python train.py --n_layer=17 --d_model=256 --n_head=2 --n_kv_head=2 --head_dim=128 --d_mlp=1024 --vocab_size=569 --activation="squared_leaky_relu" --norm="rmsnorm" --norm_place="pre" --norm_eps=1e-05 --positions="rope" --rope_base=10500.0 --rope_fraction=0.5 --qk_norm=true --attn_scale=0.0884 --bias="none" --tie_embeddings="early" --parallel_block=false --extras=["an embedding shortcut", "capped logits"] --init="normal" --init_std_qkv=0.0412 --init_std_o=0.0 --init_std_up=0.0412 --init_std_down=0.0 --optimizer="adam_variant" --lr=0.00181 --lr_mult_up=0.928 --beta1=0.95 --beta2=0.95 --lr_head=0.019 --warmup_steps=383 --schedule="cos" --final_lr_fraction=0.0 --batch_tokens=131072 --seq_len=512 --doc_mask=true --train_tokens=779800000 --steps=5950 --dataset="wikipedia_en"
Each number is 500 + 40 x the weight over the matrix's rms, rounded and kept within 0 to 999. Layers, rows and columns count from 0. Numbers have three digits each.

# layer 2 MLP down (transposed), 1024x256, rms 0.0382, rows 664-770, columns 128-191
506508497499450522453519516553469497498480482470526456435454484583491507524493568505489537480464483510467494488424523514542438532521500522530495513452530564463538512508520470576492490519512495
462501450432491504491503443529498449512483532490466547487510472583560476441533529482548449526525513506443523448597511524527520482518458510423439486542449492368482502487529507519468488567500532
498530552549544487512500489497473490481495473550500521504535506474441531448443459504468468398458545500532511561443473418518473530543458502549536452521483514456513535573477525546466430568512451
486540509452501480469470515515556571453581504489622483414541481530491546549454500544491519440529445424498512536431417504449503495519510500538512511453488478467394487528467463528563435451509492
563531494473535546446496508573505548499568520488582470523603505514529524508494582453563546440504484479471459495457548512437476485472567494506474460453544488565492521506527479534519531439542509
492538477455504459495505470499518517589470501557513511577440517493525494492563504497547546484529449443499448489454454490435467499466512389506591514496417469468437512432488507476522543483496588
448581488424439553421459480543489567453481486521553491469474470496506498460422534486497520510502468460511509526547432454508473421454438441477459443605416485505462562493522474460533511526547465
497487493552466505498476497539477484561504488488496547476566500498536490511526452481495532482498460530527501521533563447381495508544496476560584576382551524560515508500495471496462471483500481
428483496499519494458591522487507462447496449400431533540485517481502531525573514524530580466491500517485471430442462509576512568509475496560463508552506530449458483491515441516557520481474451
480553577418468543420504400463536517576538489550471465434513506527554493510517494537475457505481506493470536569500512529549460519523500573461443537496531597528464552522519490460456569550539506
540464520488525511512483470531518499455428438458549554481484450502553560548531455462558523507545422458490479492498482560495520523516476432462507507510465514488492554529575514518538495493443490
463575546433497562482517521501504521467498465506522479459528540580533582473450487510514504558499539581567488482551468524476534466529433459476495475496483469502514495481509522537508425507475500
457564484456610537481493482530545559467475516574528508461582456504470452442525468508543554493488463446481442458468491468544542494556552501557566530527488443506449485426512555601484409493460578
548510539460467544533486537517513558465454505470477469447552526550561510476537507468548518512480509523482446552549492509506526539430510513533558467441501519521549487539556517536468560469572548
529537529529538477505440505492424502507464504543493572507509506488443520523549400557503500513512468420556512487408494535498443509476548474512538560498462526461529542497421521517492466462497480
470501477496498475544479527432432461471459451454596606552423571578499493493500540542552501425477494481592503526561410511452531545520459515486500461434536569567484534505491529522522554467491493
469487441542498458560497520421498445472566465475412494477549525521507527498515526520512437609552472597539528457486515553494543553533432461475507481415510441520554464524500572478583498507567468
490432509544431442444591546617521508503563498470583535503461513489628551484523498514537459484500498556524501519555471479428517419549449494531524480476539528461461561479485523579515579500517475
505390465540515466544582515527538452556497438522488519544510495481444531472530509518565443561495525482525521476556550426554522496468480513459477519581485461475421516518461482495532492511545435
466552461513466548565483427404509455508472488448501534425450456412551497520505530507499434437530524585558481532451531481507499558459544478493594549496503576495499480490469480462565571509495500
460563512484479505455551459507474440476579553480525445556481582584537531514478453539500618480507500466544459472415478521442503486548488534476502533529473475495495453493417475515537495520553537
546432480542449532504434488415525569494501552489398479390474449522473476523554483489507431567525540447418519474459625552529456455527493567474469521531461585461502507589573517552518505484466575
580501476444522518463458487498511488592463561482484535524506548484507490530443534496528454486532482467514452525537464412524477504453471518455532384618472551504580485549440505442402419470525411
450470475486504405455456476502491488539526517504478516456553465561487519437411500523426450495474542476503499555532448469541457485479469493517485487477548405512525520458503547531500556517488452
517532533556472477474437474517535504493490530540490503494471436555472522395513516413560483547488486516484483551512515498510479486539514464429460576440428536507477508495536510434551433542518518
490507518488506458546444487424463559538543487505481475499492482473472417480477487490491482438479414493511405390431518503545467485509460468573593496429546568504473498560421534462440555495559532
502500510554503490515445490495537456529455464443492565456535556563456521506504468528465539431511511475487535551522585483494438492577564531491465485569549501506477502555532439550511566419484540
547463486458467489448553499492467497569457556488507536490501571489517569506498484460507521484591564459543575487493451507500502511526496503596495491515510484452518513434527552589468471505468486
456455485568538482519491465459507434550492520500455504504499534529463516493543571455500506517473490536472482539516535474579509460552488523483452495462505509450513497517461502456507526544479500
491461487526521503429499458525611513468475450456539527515426544460516485432530489569519506467544532580496437523477484522484509486526504491481505591429550523466441494502467499494533480563447518
516475540568542470454561405440539520502487581450500475548435566525463517483473460466525469567518521493502540496467530516520479457444512526466479514452530505562478500445416491493515546447495485
475502495447419558491514513547471491491472481530499442422542469513480529566508501481414557437543486452501512499502468510527535520532535515536500481452536488528511455522541505458546540498491526
455494484475654484397497411514489575479553561463568495458474475509506554531488512545571522522514516469451513532492462492494475469511433567487518490500430508537446499478506434526493531581455491
544489416415535544546527517486549475459492469540563525526546536476529467508478454527531468531458476507516484495573506465425485474506422522532496511540519525534477465545517545554546487560518456
505464484473456458537512530516501546528370408491591445492504540509524476482447534441549516538536472482529460486538518521446492426413482505497531518546512476566513552519573514499415582497489577
507473530563591406466484536439518546592461504453490500447497523497518457483475495489501412534544472426414574487533500504489586477552537428461505490486494455571501488537458481510592527568498475
543550508516465505491551491429469478497563511510556483522487449532508517574449569494483541507465467482486569465485575459468524541520532493551528469562505555426523526530578584484504417490516448
517508512483482463542487483446538515469531505507540454577602492532603455512515495576484392398474487505509420478547469488566481461506475460512448535477459467574517454448387554479496528557507534
527507433549464462481503543529452508473541445516564500484491479449474479553487515525536520448502488515516559515559518540488491451521494471511500445468506509485502545531472488496448518479504475
514483483466563464463439513514540514485438496483526483468488437512448532580603459510518500490444525444453528479518539424512453434486540462603480425465498555458516507572542446563480508549470555
460559554501449553440420496580492564445537509503462462546528553572621513546464484480519513527443492453448493503420428460435526537519489588458459482507507493492534533513429514510519524525467535
515541447476599580516393575491540490467501420505503478516535492470449474514492575481537522479455513477420515544488550526463534515433487494541459466483480510497465532458515538493522462470492462
474493561498519491447475580520453462543477479606529445509451539476487460454473499408543483470515512515501486503481529513493474489451494477529482455480492530530422493523454480509518509541570519
494537507532493542436528564527545477515531548484479484569499542480500533472512521537551514464496471545428513574460572571545455512510503489430514505423539455518477477469451464551538530589465498
479504520497575554508490543529498476523403528527556542489511482535532455512531524455494525549486536526516531527513457531507603519496448504444478505484549488514476457524532555529444461462460481
481434542527526525455542490469526437500559532559536499533538508496462467547557490500447487486460553488463457488505508510512538569527475515606477508489469504484504500486496503516512531484475540
513536492513502522577521506508533507507540392514473503534487508479536485438521583555455530430547502514494445559449504491566489536580467477498495491551474452509576479473472414487553553467519543
513497502601461537482482541444489464509478510489424491570537466517565534522494533480515521513460519464398467431443419510435439542569440507474503453514567569451581571484527533381483536537470499
493483550557557486523590449487497479529617515486445452523489542472516550496533513528521489567476523461490490426557532420444473466466507474408458466501504644509472512507471538519460529486473506
521445529531509464478503479488475414467473447483462457436504508547485603517436480560487474528558548468468475498525516503557539508482407527444535408510518478466482568564578542571534549541481530
582464507575546506469534431467463433465464496480617500444456526493488518497497540526533510493424499532533449442534479533498519504519517491446471583514495485493493486501532577470484605503520553
457596503470535496509431472461536498495510519468422581538487498454566511524457482482504448524596523508486540473506420506475426480570470556441540466506501490544455473512433439491531592501465454
529458532482494413454481465409521508519476523477503539490436429541540525493541459534500515549504549427451476520503577553525525540522519515441454493566461540494596449526469507499502606578535535
497455568477551408542452473493493488482457546497573564439510478484472517477464524528481490512522450485516566489531592417500486450429486484478464491582448417476487557448480473460522526483489522
527470433510519440550536446477501583503455528514483547583511513533498502475437451530563519486486527572558574491506498507525470529556615437508412522492488472496433538484567510493495481556489469
459547557526506506460462536514543432544453501501450553530427500457491511438461471481466472545556510517483511542364550575501588512499573471507543487455484535556494564519502505439457450525542487
473517494457499467460462544529465540469531503484587480522439484481533516520494579484475471508504474507483517434532555418535493436465462515484502596485470431477455540547512426534501513503487456
502533510516495457509484576540516513453509498506448503508484534558533545560449452517523531439524454480458537479534517543477561503538514453525491566486480508571482479471499584472425485476469524
522494528497514467462529515411415458492523521578462605524516528484450473495528525428490523520511488520508486509548526483472443496591546498469497504442539491497479525505544502556485476482514458
532548428526476523416561545503454491448586536511551438525481499459471513625525459467514494490532460560481514475491506525505472488489569499499512482502464469495520526519520444505504483452485446
515535475443500446435523473528494470515536516519440570458424549417510519560489539503486575478569544480535499450485515491523477433505450418550496566489437470543569434503549551448527488499486452
501519552440508426538521495490466482493449475437554482435521470472469446493584485455505504495429454458562518545482504474502427508480481498485564545466505538490473472501502532436428550444488571
478527561495469469499579432470457526491482479505489498479542561444505507511547500489483515592607500494435520529486410519538535498594485548518544508484429563518582525507509492469513518557445439
515515472516510503465469528509535548428520478569563570468445626471541432492517491477477486498535565478508480502557524487470464523558534416525410534464464454493509534432487533473547459484494547
440454450496429469510495458418477468506483535506478481423511516554568547441490532514494461554509515508512470441470530573517557452528389550482490462551506499533519539522476464465561442547566492
473497533509483488422510541463468576474510449509504457587488539484459516436473558565489570504427493506517473505505477462480532502511491541539478500484527531538465419556503572473498497471549486
511442493466514521505515481548526478496468549492502462515538576533503544408557551534521501521435473518568457457498496517509492544487465494488421600501472513452506502549519463539497488526483440
486437551460587495485469489467574527568531445448556538508505551529468504470503528451528492490541559507513493495452538467412466462457509473427489558528591592514478476558541522469428463472514439
559444539529470501418492466507470476573420526457520525431490527546520482463476493456492507486491489517456518450471477528516532472535456549456457437502537491545415475470505519533529459474492437
494576516523544548495539509502510532491444441464592480514558538472486420502502496497533441449500471518488471543455496482547464516549503529482543474431504551451405558510450451486553501578542588
408529433528487527505529487456449571505542473541577451464433454522506502481444470479573544580473536521457590542519524460571561485586621465504475485518574506509443521460457625535498510526541538
553531523523516516509561484578507509418555448572530530529449542544512482461537518517519469469463520546542497490534477468493526494412577468496533489462506543472529540479468485445500491451472520
447453483480469475499502447478502514551460553472448516482559509467489519528501478502454463533455504427527513481502491451551581430467491527544511547504597500387548557519563445521439480490514547
449579476464534552535433455547460450524482535443470588512498521493511447526477478508531408451429518462486462486512518451468541517517411519552472462520479551512552575540492540440492502466462515
503465474457457556526499512560544581493493531481524512536380498512449568555477520520545506467572541546493534515485485559501478428478550523497545490488453535492522590486463524458491541426486492
502499552536638520496529551485506517495492488475489515504453490519455559474524520503462540483553626487507438519451489491519461520457540491494410515514480512519533494535528552436507460535517559
504526486572503523547527514531520434489487502486528487474521543482491469521529446527514505476448547529479530475555477456488520533479551534511509539411502484517535540468508458464467555508461538
481491484513463474548522476515493501495522530560570421566524430472507534508495453507471465494469507505518511387498503543526575510557467510520544454467526506474546480536457516489532504594540600
493514529495482535566485463435453530478448539395444456482484506456513503445465527523488524458578512502487508544446482583459393497488527471472497514489471478455484523484551457550558500448512434
503354465511457528501492480478473545515504495481485428497471455484569494466445488498545539546482609462519451523561500481480521565475530598481510464528498505554513445490514401454465540497516479
442505510461514536485486447507517495465601546526525528446523519509472476612552446454479500485513522484504522481462530496526533497501418439534417411550484499427497448520482520540523540565513477
525511530499457397493494497446434544571503454461579527467498489489499440463515532523527443467485522541519420511480501501500445496514457518485508455510511494486512524489462455539473503551458564
491401502363476500462547560472527527468523534551417560494407498450433461447516529467527446519524533516513562514465492519471505479504500522540532497395466554455525608532499494539499545472513472
481458570527529519447502495515549528523545457482499490536498496496514452505501469526497541587485544488485476492528532553441520428542475477533458507543526486492530446501574502415499508535524524
485444545465530516510477469535501517457381457538511500495517509529484584503520514534473475479473511479523466475435446577519503577505384485544472482488496510470521426530527461429506452470478500
551497546466495466438469465470528550518455548459527520535612558465543485507479455487465438488512486494522519549491581550439522534505529508522528501463521525452453534441496471521491476559543533
475496497485529500526484515436499496548602462521561432479551554534482512498492501514507556532501500513484518510554548505512511475532511546511509471542596430436443497563514503491495492510423445
571513483518449530506530465504440513576494458494442532525406532537510468565547480509487548549434466512515426459492435456492431547473470547451530564558584469565529520482546507471503492551505478
494520492476471495551454539504494539435500513432529548534534575504482477468486507493572517454460476484566490485539441440476497597526479514511475525458511506512529466522399406468542545539511490
552535520525603531473518483428444500458494465440561546532487542528500601530537519527555580403542499545421493526478439541475466514472532477430487513517507418453448525512526504489462582481492470
453468493509558459543552495463466498542533561574484553527490462540514477592509431457537501543572558497438476460508425543485461593545521544547426523439491485504468545501503460425447519486480483
492516510540475449554480483529506451540459448466484507483558425462442502485510509565491480511476476491518463474443469541559457502517456498554491494473464523511471491483546469530503500563474455
516522466426478446439497491470486458517526431538510481537505445439463456480531509505494396521483442466553499522489512497487495408473574462504557544533497527546498545530452479502431459484489468
490507479511515512577541554583503437450465419449462423489576455514487494496510495587532521516400511570562439528501482454496410456433552454483537579441538555534530530438553519514436485603531562
458482513471437521503518568523488544541557492516492464514479488526556507516558468500559459466513507518550511527551454455483517519523458443552585451488437484448484504548417496514551509504483439
482512502487533461543552534454492464471478504503571468516504540459521498436474501481428572422436521570476453506503511509500534493566537486480465536446476569483461512542486410450546601551486520
546515531482528482468493560416532469573481461442464490483430531541514497465535544516505583538433416429485494487447466483539496490433397472555503527570459438550466457528423570546432475561541555
553463510617521500447454490414530510582506525569529548522470462509507547542493504514491500524538514428467517461548517524501533527510470492465570524509556467531450553536478486471525514460491459
560410466514507438468467537550535560446596517494496513508546537492522501490445504504486403508491535468474509572503516489433582506436564567481578502570549493532565537430499522500532508474521551
504488494528516554471498518526485488507415462476578506507506485508533547531489477467444551561470413484494548496448487531502512514492480528534487456451540456474450491506447491495476527510491575
513470508501514561566412478559579571459542406549479554475509508485489508541496512477440467503447518557486450518493569550541539453521534539522567525444477567554470451480575529500534570514535494
575478494467528516514513525518509468487550496504501522481498499512486580501520501499477585512513514554528464567485503399555479544527458528500568538487522531534532438471558481476507483440431557
519483514471557439513526552483537565491510458485433518575462505471458507480495474509465453498464491473513465505595523480572497518590525492462500547441483495499542503450500546465543524467536492
407457562433455552477464478511451496471502550502510469496558463520534520463554484506570544485510541470504475439440544561471483521482530501489502549522515552487466482520555518504566475447448543
433564538477563489509519532549510483470484523519522488397549448439561516483522486512514547568444419476540474479490468550499520475490528459516529462489448499459518461464498483474467508510491508
564521559473455497497455494529493421409394542340518455439469461503459565533554553483477467480448562480507469498457439458522552476477492546476510514442511497479489420461518397573481484380488551
504498481555492458464442477512481520565428495543512542522541507528518497511493518563537450517556544513562496520577492538455594508540485453565550482493462416529418520510444427532526488444476410
# layer 2 MLP up, 1024x256, rms 0.0629, rows 665-771, columns 128-191
562548538511473422503533446544537415492444535505445521500478578536497588473512543518558473515501525490414497503468475484548597495469511477431479497474511466479436437475480518432517551460516575
536503465493530490512416521462538449518438475497501477539506466538468520452549485475470438561422480484490481551537521457511476496498411462455581538511556525557421550510511550538525554477492544
477475452519441519546536533469497454557504507536526501519465486532556485526543463537467478492508593488476507465430540503415509415520462417474524472501534491500478557559473498495461518412542559
508523463625471484453467468528498476539513491508515517474516468423491452494516484535537532495560513562515438462413432503570527467539513569515530473497556403436525551520454543497507433530470538
436540523495485505422490520470460571468521552490536436520524397448524494489546532499464458486436528442505491521539441569471545536523531526503557569482609447499485530551457522493501532503457515
457482487464515565484508575488503489524579530510497441498487420541495479491532465532581473473472540523550500472485525516462431491533528447507461557427485565469570482569499539477468479527474522
415469539445464474514483493465550438576508519448494431446504480571467469476494491564514524456475472432509446464441574578498513513544520547456510584427537486543528469524495449496491502523483444
533555515620519534429453510505510566428552459523507438524558474468512512542463532487556499512514518556542478510535540462556440567502541555582484538415517481489531501502419491465559517484546423
541479504539484475549523516492469522541513510502468547423546462445489521473586584478503564544466520458503441561539489585510393463542515425511457488450545488561479488571405483550592540529486585
512486528484543497433450419485465478502540557503512457558538464528500462507527457537507484491521495476460531523450508507504543514526535536425536461481588427472442511485358518446450498465423496
470475472576408406429492488478483474468515564474523470524522525422500544483500544564481456421525522511521515510503507469481476599576419529502555503529538530546550526514516482483536510475456444
458479528483441536527526532508540474577532493474541434483486431465504524455567528441513488427496533437504566468487466484518522491547516498468464488492485463486549474472465528455485500554548543
532454508451456488527477535464456535520463502455454446451429519503582539513512468540522460507510497489450468516456511537520499458577410434576446556513467550435585411502502483403497502558497506
514495580481494529376485516500572411553518536426479530523448435487550465554416439505508488487536515442499446478576510524474497444578511526490565468471465551472527520446487438538463502497488472
534430481497496553565528493553444535567474478476523514501546564543508547459416472531484531425503484549473481468498492548492463525449495489459524489494510546492443554421470488434497508536500441
461536536524464490512541496556492395496488559489535514576523570470516505480511440541525441529547483485472476508528495535489432504443522485400568559514474546437534462496560570459533454487505537
481432524469510493563510465474474505502503487467533504510426526566532507508516448466473513510413485482491475472426595504489531587444567425503481450564534465527500513443483515516473512545468495
541537513491542447487537471440498489454469524495573538484496505513582509502529459557470516484505510454565494544403491549490545524559599488555537539437537515557497513548421527501503458518499505
448572529489467544461528529468563526460516527517472519458498559549440531497518413478483505447508481515539445541484541503511483557457485505450426476502539533442401479524528515483499598522498482
496485506484455532547519550525489505540418494497476530478489488534499553459481492502475508477481511534532445510476483506525443492487511524477500519496506421527502572481516458500529453538548557
493436446500470520444559420486495506467520437472486554515531502481458567465547528523483584502481480510553493499550544471537450458539500583525454538494500520541524525563514500435514458531499529
471520508475457421492448585474553527461538483526432486557495525561490461472435557540445567487497482503495493563509455532570492496499499524533472547488558475558464487638543579603528449477557452
552463513424488514513437509539410463478506544458495466448492490501494483543507550510450564463500494462531487571474544624523465527519536497429532518471443568465449467499493522490486551498557485
439489526492411512542511475508506509489469395537477533530524572515523516426453428563532504524571472519526469508483437483496550513508573511523423492497514524494497500479483523528534556465417452
407577553538500521505505470537541541383527502520542562543546486532493487486498493476479440529425468478456465475474443558573528456487509503488468561442468556495434572536515556493563528498510573
411536541505503458514496483526504541582517530460498539481562514559471466512560524550542477553531499474480491493586483564476529422536538507559517513506532429521511550547532528487536495484526487
506511527499449545497510533487587468531468461509510458447530454507476443461514471506574573499483509507547546461481512483480480492423435482537535515471505496457524455489490547516438519557571508
464418549497552516468522511445419501468507509492436552555471478436542581440570545517420445499391520438438427514496492572564552389529414441570497474491540467546478492528498453471480521508557564
481489476494472492462480492505477557552519489467434427553437531422508516545488515499521549509559538524531519439480525498485489458552596497493517542484503542535448491606566479546453503474454526
567585474515458529448481501536452479439500457516520500445528467507499491434475479497475468466527581500563437533491500502503550417539547515455494517562488507446533467495483431486465500436494529
528430476514479412519504554521507531513516511475480502499476542499492539495489536501452467502421434459471512490525485494472524563489527466548493480517487480515542512509474484469503538509549467
521513452500509404511531472401456494555510430491498575536572514433561497522476476568420506554442576493475522523535462538494483499489474494516471476485463515504515566482470510524569509525473508
564534511465427565455487514471460562500457530473501519472572491451514426466475451544507559539460534500573470443492503456453501520472517510579460546536527477492567540490429571531527430531594532
513563432496441463447485527488517438442556566487482529453461500528510480544546454457566467466543453562485475518429463573501501533474570544488425448486463572541519497475521555522518488508563425
531480569496543463512490606517497555501481534451504471502500509518526480482532450511511563525456479515504523526441516411478481473539551494492478524476536490506490478500499539477498527545485509
498531461509532450553512482546536530533526485490540521536505560402464455456521501492476480440486508466491477424534540520470480540533483475539493463506500487554533478469450472515540532513486451
490437518505507505527473538484552504489540584526518498524514545520500413474584511456514484523530489445487493534487516471550457504567533419494439526441430496534500458553520503505449467485472442
531473507531516453515465493532510570441482451507474514523527492477506473495535487577452460452538471484504454476535498479551579510534507492489576488538567552532558449542503484485578464519560487
527411504534500463545616505562479535563540489470483458578495520483490447455414520478472519493510584418517535472534525555548505535534424466464514518498460438509579468569510452465460524492455474
500540549498534511530409539511485500445539505489418484474519454488517553550475480522541494516518497520470494517531545490461529466511447500409493549496493491539408498474576511488487446509495544
482526511516454519391515503471443492464488560526446523542468498414468480594477521470535514540478461460514463520554503538478558430539484503553531504502480492526498537481576521513520525505496515
587453509501550587533482480484453507465482428457539514564595453442452465445514545524542494475555565486508494521481553579465505500494460525509474577512539534493578542548502500475519531503467567
412542509403450506502539502455443474527513535483484561497477464530465542481495528536465499557420528522542561391494448483506546476537460482524528520469540506584502471506521495401459448484464564
484443541521475465518461524467465571480502485448505554518535532522491493454509520521514490531452552489476460558546414478507529524450515477430489524435499540527484488475486482484506501471493474
556555563447533451506542477562601499542528534484500461477473467530474487428442453518451469490513462490558524433497436452538496520436467491465498459523451502511544569474473501534553480545472490
491507534499546516533496555433497469534498512445426561479482447518514482485469475585531496496536517456524436448445510478511454565570498477492412557527513555467521552535519536503527480531508518
534560433543519442477484530511433502562508505436496488501471489570505492517540442540526492472466412534508536528449490472456531439458493475528486583461428494538532525497575461536543541513470529
511477458453557471455464532539452436513576465486462463453510562472536447518539460507487440510495533455534430432418443537489536468529549507502514539510380438451531490513541505507556495487478517
611410583477499491505552477442474509499500532533501512500464498417591428458529460582518492497490541524592502444459476534496461532425553514473542477514482500436479519407443501515480494507521435
534519433431451532522512522542514461455482534443521402553466430485589479436529462492504492442511456488467561489531503536522569491474485512553519550460521451512514493492475470510523505507525491
459471461478529555512464504442512540527643467506426548506559436500498487506501476516444461483511533519488473478554471478534506464471443509514494537512484530511456516518473518454574522549596515
574479561480481472486537562450466540561496462467512482532550496523489521468592533450540477533508464535523522507507514461565528485553463508520465531518560560487476485577481481565534549538520498
533478562409550560483519439556453510463478517486482495449515463509485549530502508442539557480534516469493517546425588463523528483565550471473520484537511463542525547489449536481530507525460553
565546572526410505499464505558426530488514536527492488481528453427521497446462493527457528529512537499574430474503453471477539382475544466483443476488474548521491584439504550561464529593495444
570537529475484562564463484493466456595544564490476448507435542486527472419514513455503495508557442404540577479440467485474563509515486536443462522474530554408533478498478554560520520483392440
490541506533486434479481522503493502551495488531551505504518565516516478537525506494529474458510487463452462527463501544510506497483588550557537490406479469509538478485556516550526538473467486
488567467518526410557452509543562484503555486439517514472487505514556505447418485498491454499422469470426485479482548495467521525449417476499536524488496562529421446469558494562498517488438511
567526468491507481509513492562491457497461451500544491547488472514501540459595543522533451530447504507482469461501597572534461464554488458505421517526504492544517545559516454478575517582508520
436561508495503536478570547536515560475588493473510482477504497511541435410473459488534401469558460571443440500524454527480516547510473457469508570523435517507488501476510556461481539479469428
479578492517447486467543435498511585483487509485520497447507542520502469494556482498472464520401545468526419503468484530532555540512487527472542585491489475498523541526536465502436451440496500
456434500529464492463556578507489473546484501414484440551527526507432507501417468524515413459533574502507490482466534545471471484492496524502516426484462523418480549500505444559527469436471531
479525510493499523561504528516387545546533553512506521497399528508491533553468481536492598498506503519537468494430532468497501536476541527463428482484545451551479443574511482529500456486428504
506551508483472477543499565493483550462475515392487445487590467505550453459516443527458554491486521512463469442440545559437527460452503514482462525538519494458461476561464555501427466485536477
517531517492481539485551524487540550487495551460444422501540530545483484523460505437517530430510509479504545441447494476487453542507502562431543499536528436573489481441545503503460527425586571
577468431443553497513499476529523507492523482446471469511518543444495565529518563506480485507511574583507497522518531517463481502539455500523489514460449429493570529472522460450488464497514494
493481462518514516436465487488484511499523561521488499465477513439492429534508542450563455488521521506449469513522486517499471483500504445404464508542504468534405450523582526511527483527482490
561468613502509449519489552461439570544479512447488537514432442471517517473513568518496515511485472457472496447526530578505547536525404461490552522451503430561529462456496506441490485489453479
539509531551462498499483519449443397493456498478489426506466462489479490409525475483438499517466485514481517574587466491513519495558532477540589556524472521421567496481443460566450537536440524
473455482501507483503522448517482530525468595406501440474430440462517582466451491530480555450470492607497516453497441539511547480541440453489438480569498541471597502466495562421550469527526500
511504503493523502493595521444506514528458503508433498463525498508527415425399457517461523477541498529435533510522485510546538411492574435502497456484588559517479505489463468511509555543488461
498436536502524483518459469497498511526505514546485475474499405496518548590470488475504504515536588516466456469510494486475502468528514464530524488545544477502504568480437556523520446554440490
456468497501479571577557532479514485443581548467459516519437459485462540431529444460520603555458510511517471575443466491584444513506465466533497577457501533536458542532505434494564493530514431
596513518475539516553480496453487476554482506460478478513471495491444554498452531510522501508514597515475520430507505538486446482560443573426506525498514448514558529416503426450460531540483477
491519580443516456498516457491509461555477523495542481516511502548532482430547492468526470552526490538518485451464494508515572545556461445509450502387503477522450523537526505515470484502554463
483469475526432544577507504480524515531479456526464464516524476545445473493549480515584490537525483506559468439541500502508467506531508428518539483456535527430503417580525450552427533480503490
605558515561520452537511519527500509427509488498496533525472453536445451432467472550474562549533470506443495541440533535571533555497526513433421513453526571514447521489539494462503536552541471
542437518534450510531510485409502480461493534513532473520467532508486518503549487485501531538445491501548459558501467556532511526532486442489452510517431484481520494483476537415486477473457476
440431572523474489453466518389513505496581544444531472499470504432519517529453495523546492533496532496452555470531526478535498478578508525508592492517506473452542520510550523502538485577493446
493461519445464510508458494469466541521538452482467497584427528463447527488465488530606512475528528528561525513518500513467531483483504526402461538461475439525467475463503480513473520482470476
501467559468513565389463508557452555471547422515465500526494434465478567502557486506506483527513494428479529492512467513519473488570496524539550564521525497492454565526554535558442507521564538
489433515395431454531416487412560440527580527467515494474529595511504492551525507492527571505459521488542559490532495463521520413444544412494518496470494494573422564508443540488573486474448511
530473587470481478493486555397450538449464551512457516485526543476518471510594477487547578452435437466491481518404483547518564549444505517493491441476495476494491521495571492498511493476474483
488453507532460514498529541450444507488465438486468498493541459449493516512536517477524527441540489522498515486514561577482489389529484426493586455529507464537530468490529497474481451510474425
535484552548491503511500463449533542427528564555430464494513460501504590535493540591481528506535509510490443512446473578520441510554525461517486431543472526559398447487569511524442500545564497
456500494456523510575521531478496505413514618436511469477518513554590479503513420568521510433528441438475455547475530511493492524556486501505488569432539507507473438476511413529535577517601493
488548499455484516503527465535485457495512537518472409415486482449480588536487489447438511485627454519486461472546539455506504533524519539528494535485556497511500544527438468513551475506541500
472533473546524418466506515476488490540528446514487489516554543461569449589488518505517449543446438412569397407517406485488450525488512502529523466411492565434512543434509535451500455515507565
508483484464541512465491548547451509480529478465439515513466463521479490462437481521471480510408513400466533507520442448499470368481405538538436481443519489502567501544491484527529572482518596
523528516440591495549483526434412460566502545398518522509551551541511508515421512538526458503485463541404498530468462520581527527454552521461488438433511469482503544503491527521493468477488551
555472503516517508473536573523480481463523525441512525516469523580538543447490461500533470450523479427508462534496509499549465488466472495545482484474464513499487544516512526431434429495494475
502493507488387507529537492477476532498473475493472484527558528564447506385492420569576425551451518534488532456463454472560522559467506559557506502495550501535494574440465543414588412463477480
482475544468526554532596475484453449475510546454511507578505560433505412511439524454443578479487494438468513562572479548534588516504500476513521573473489418512461586566506488489446580466473474
498567533553513562513486517593544458495524545499490490497581521512424521486567450488460486485469488508555506506471552521499515514569562567545484506407480503477462516522435525556531540514498547
521499481452584505452470544526477513572529435498483534481474518446458492479572518553559465522456527561460496510418486454508512482515461489509478513403516467476419503578595448518582591500505484
540447485479413518494555429560458520488520578444533486546488490460528505477537470499507487461541409514541506487495497444490489522620469512485522582457530445473514530505435468466477533468466515
495583552485490484521572502488508550486465485488524483498461544435599550396519573470465436519442540484492533466478486508530503480540561523436517570471556512494489385465518495501476474508540406
500445489511515559473461536518474554514608481535477469489458482543439496548511501469479542491468452434456526526434487520535524442521450533475493433511503533613496557520416479512482606545514514
491452470534473506548473519523530570483541509532500538552502575457566514495486502570464497488476535445451503538482571561532436528551464501479550533510477498538440540486505550499557448510463487
463482434472426459484516530471446547542500456508471441507505565520550485540570562469513481522485493480482509518401581483532403436544466587449464527470488490529473431497496525515429466512472414
504469479500476506548485553457518440481539489542474425450459546469561509492439437542518576489514485523552503539501424595509541512590501575506498471544525515473471513481442489559525514474467479
485536516485444464501530437501474443520490457475488548454440457487500524477502478437570518477492489487551476516448513462501482499527459558453507537490530501493434503545400519489548532528402525
569469587504492501552489437435522460491500443507482483485520481526551516514485518471504551486500577498514487476472494502477496524479504468467412522508458506549502422487438495461523510493524513
522545573583497479474502443436450475558531510542474501453570484543499461531467463602476533521529545482549515515494396505516462434540416485458455413467538471560553443521486507475500516502520502
528444549482495468491492461587435490601464530480528480455549508473521484510484434501483450437532470540465513486483533465561470487512485505515479447509523482479508524494462565518532555508489577
437416516543513438515518519426495522485499457530522503540579450501492470536486528537477540476494501517509452542504548507514503470496560516523499439503478511552488558499515537423446475475437615
539484533497471487503432518557492448477556503497468450529454526409451525550534524513421491559469465552508466581515480603473562524491544467402495556491447443423566507520507472477486539527469421
534481517500452450512470505544512562480483443494464522530526441555517455449467500479513486539503522459584488381573478433466519505465501509503532546462547507546473562547520513494523554557483491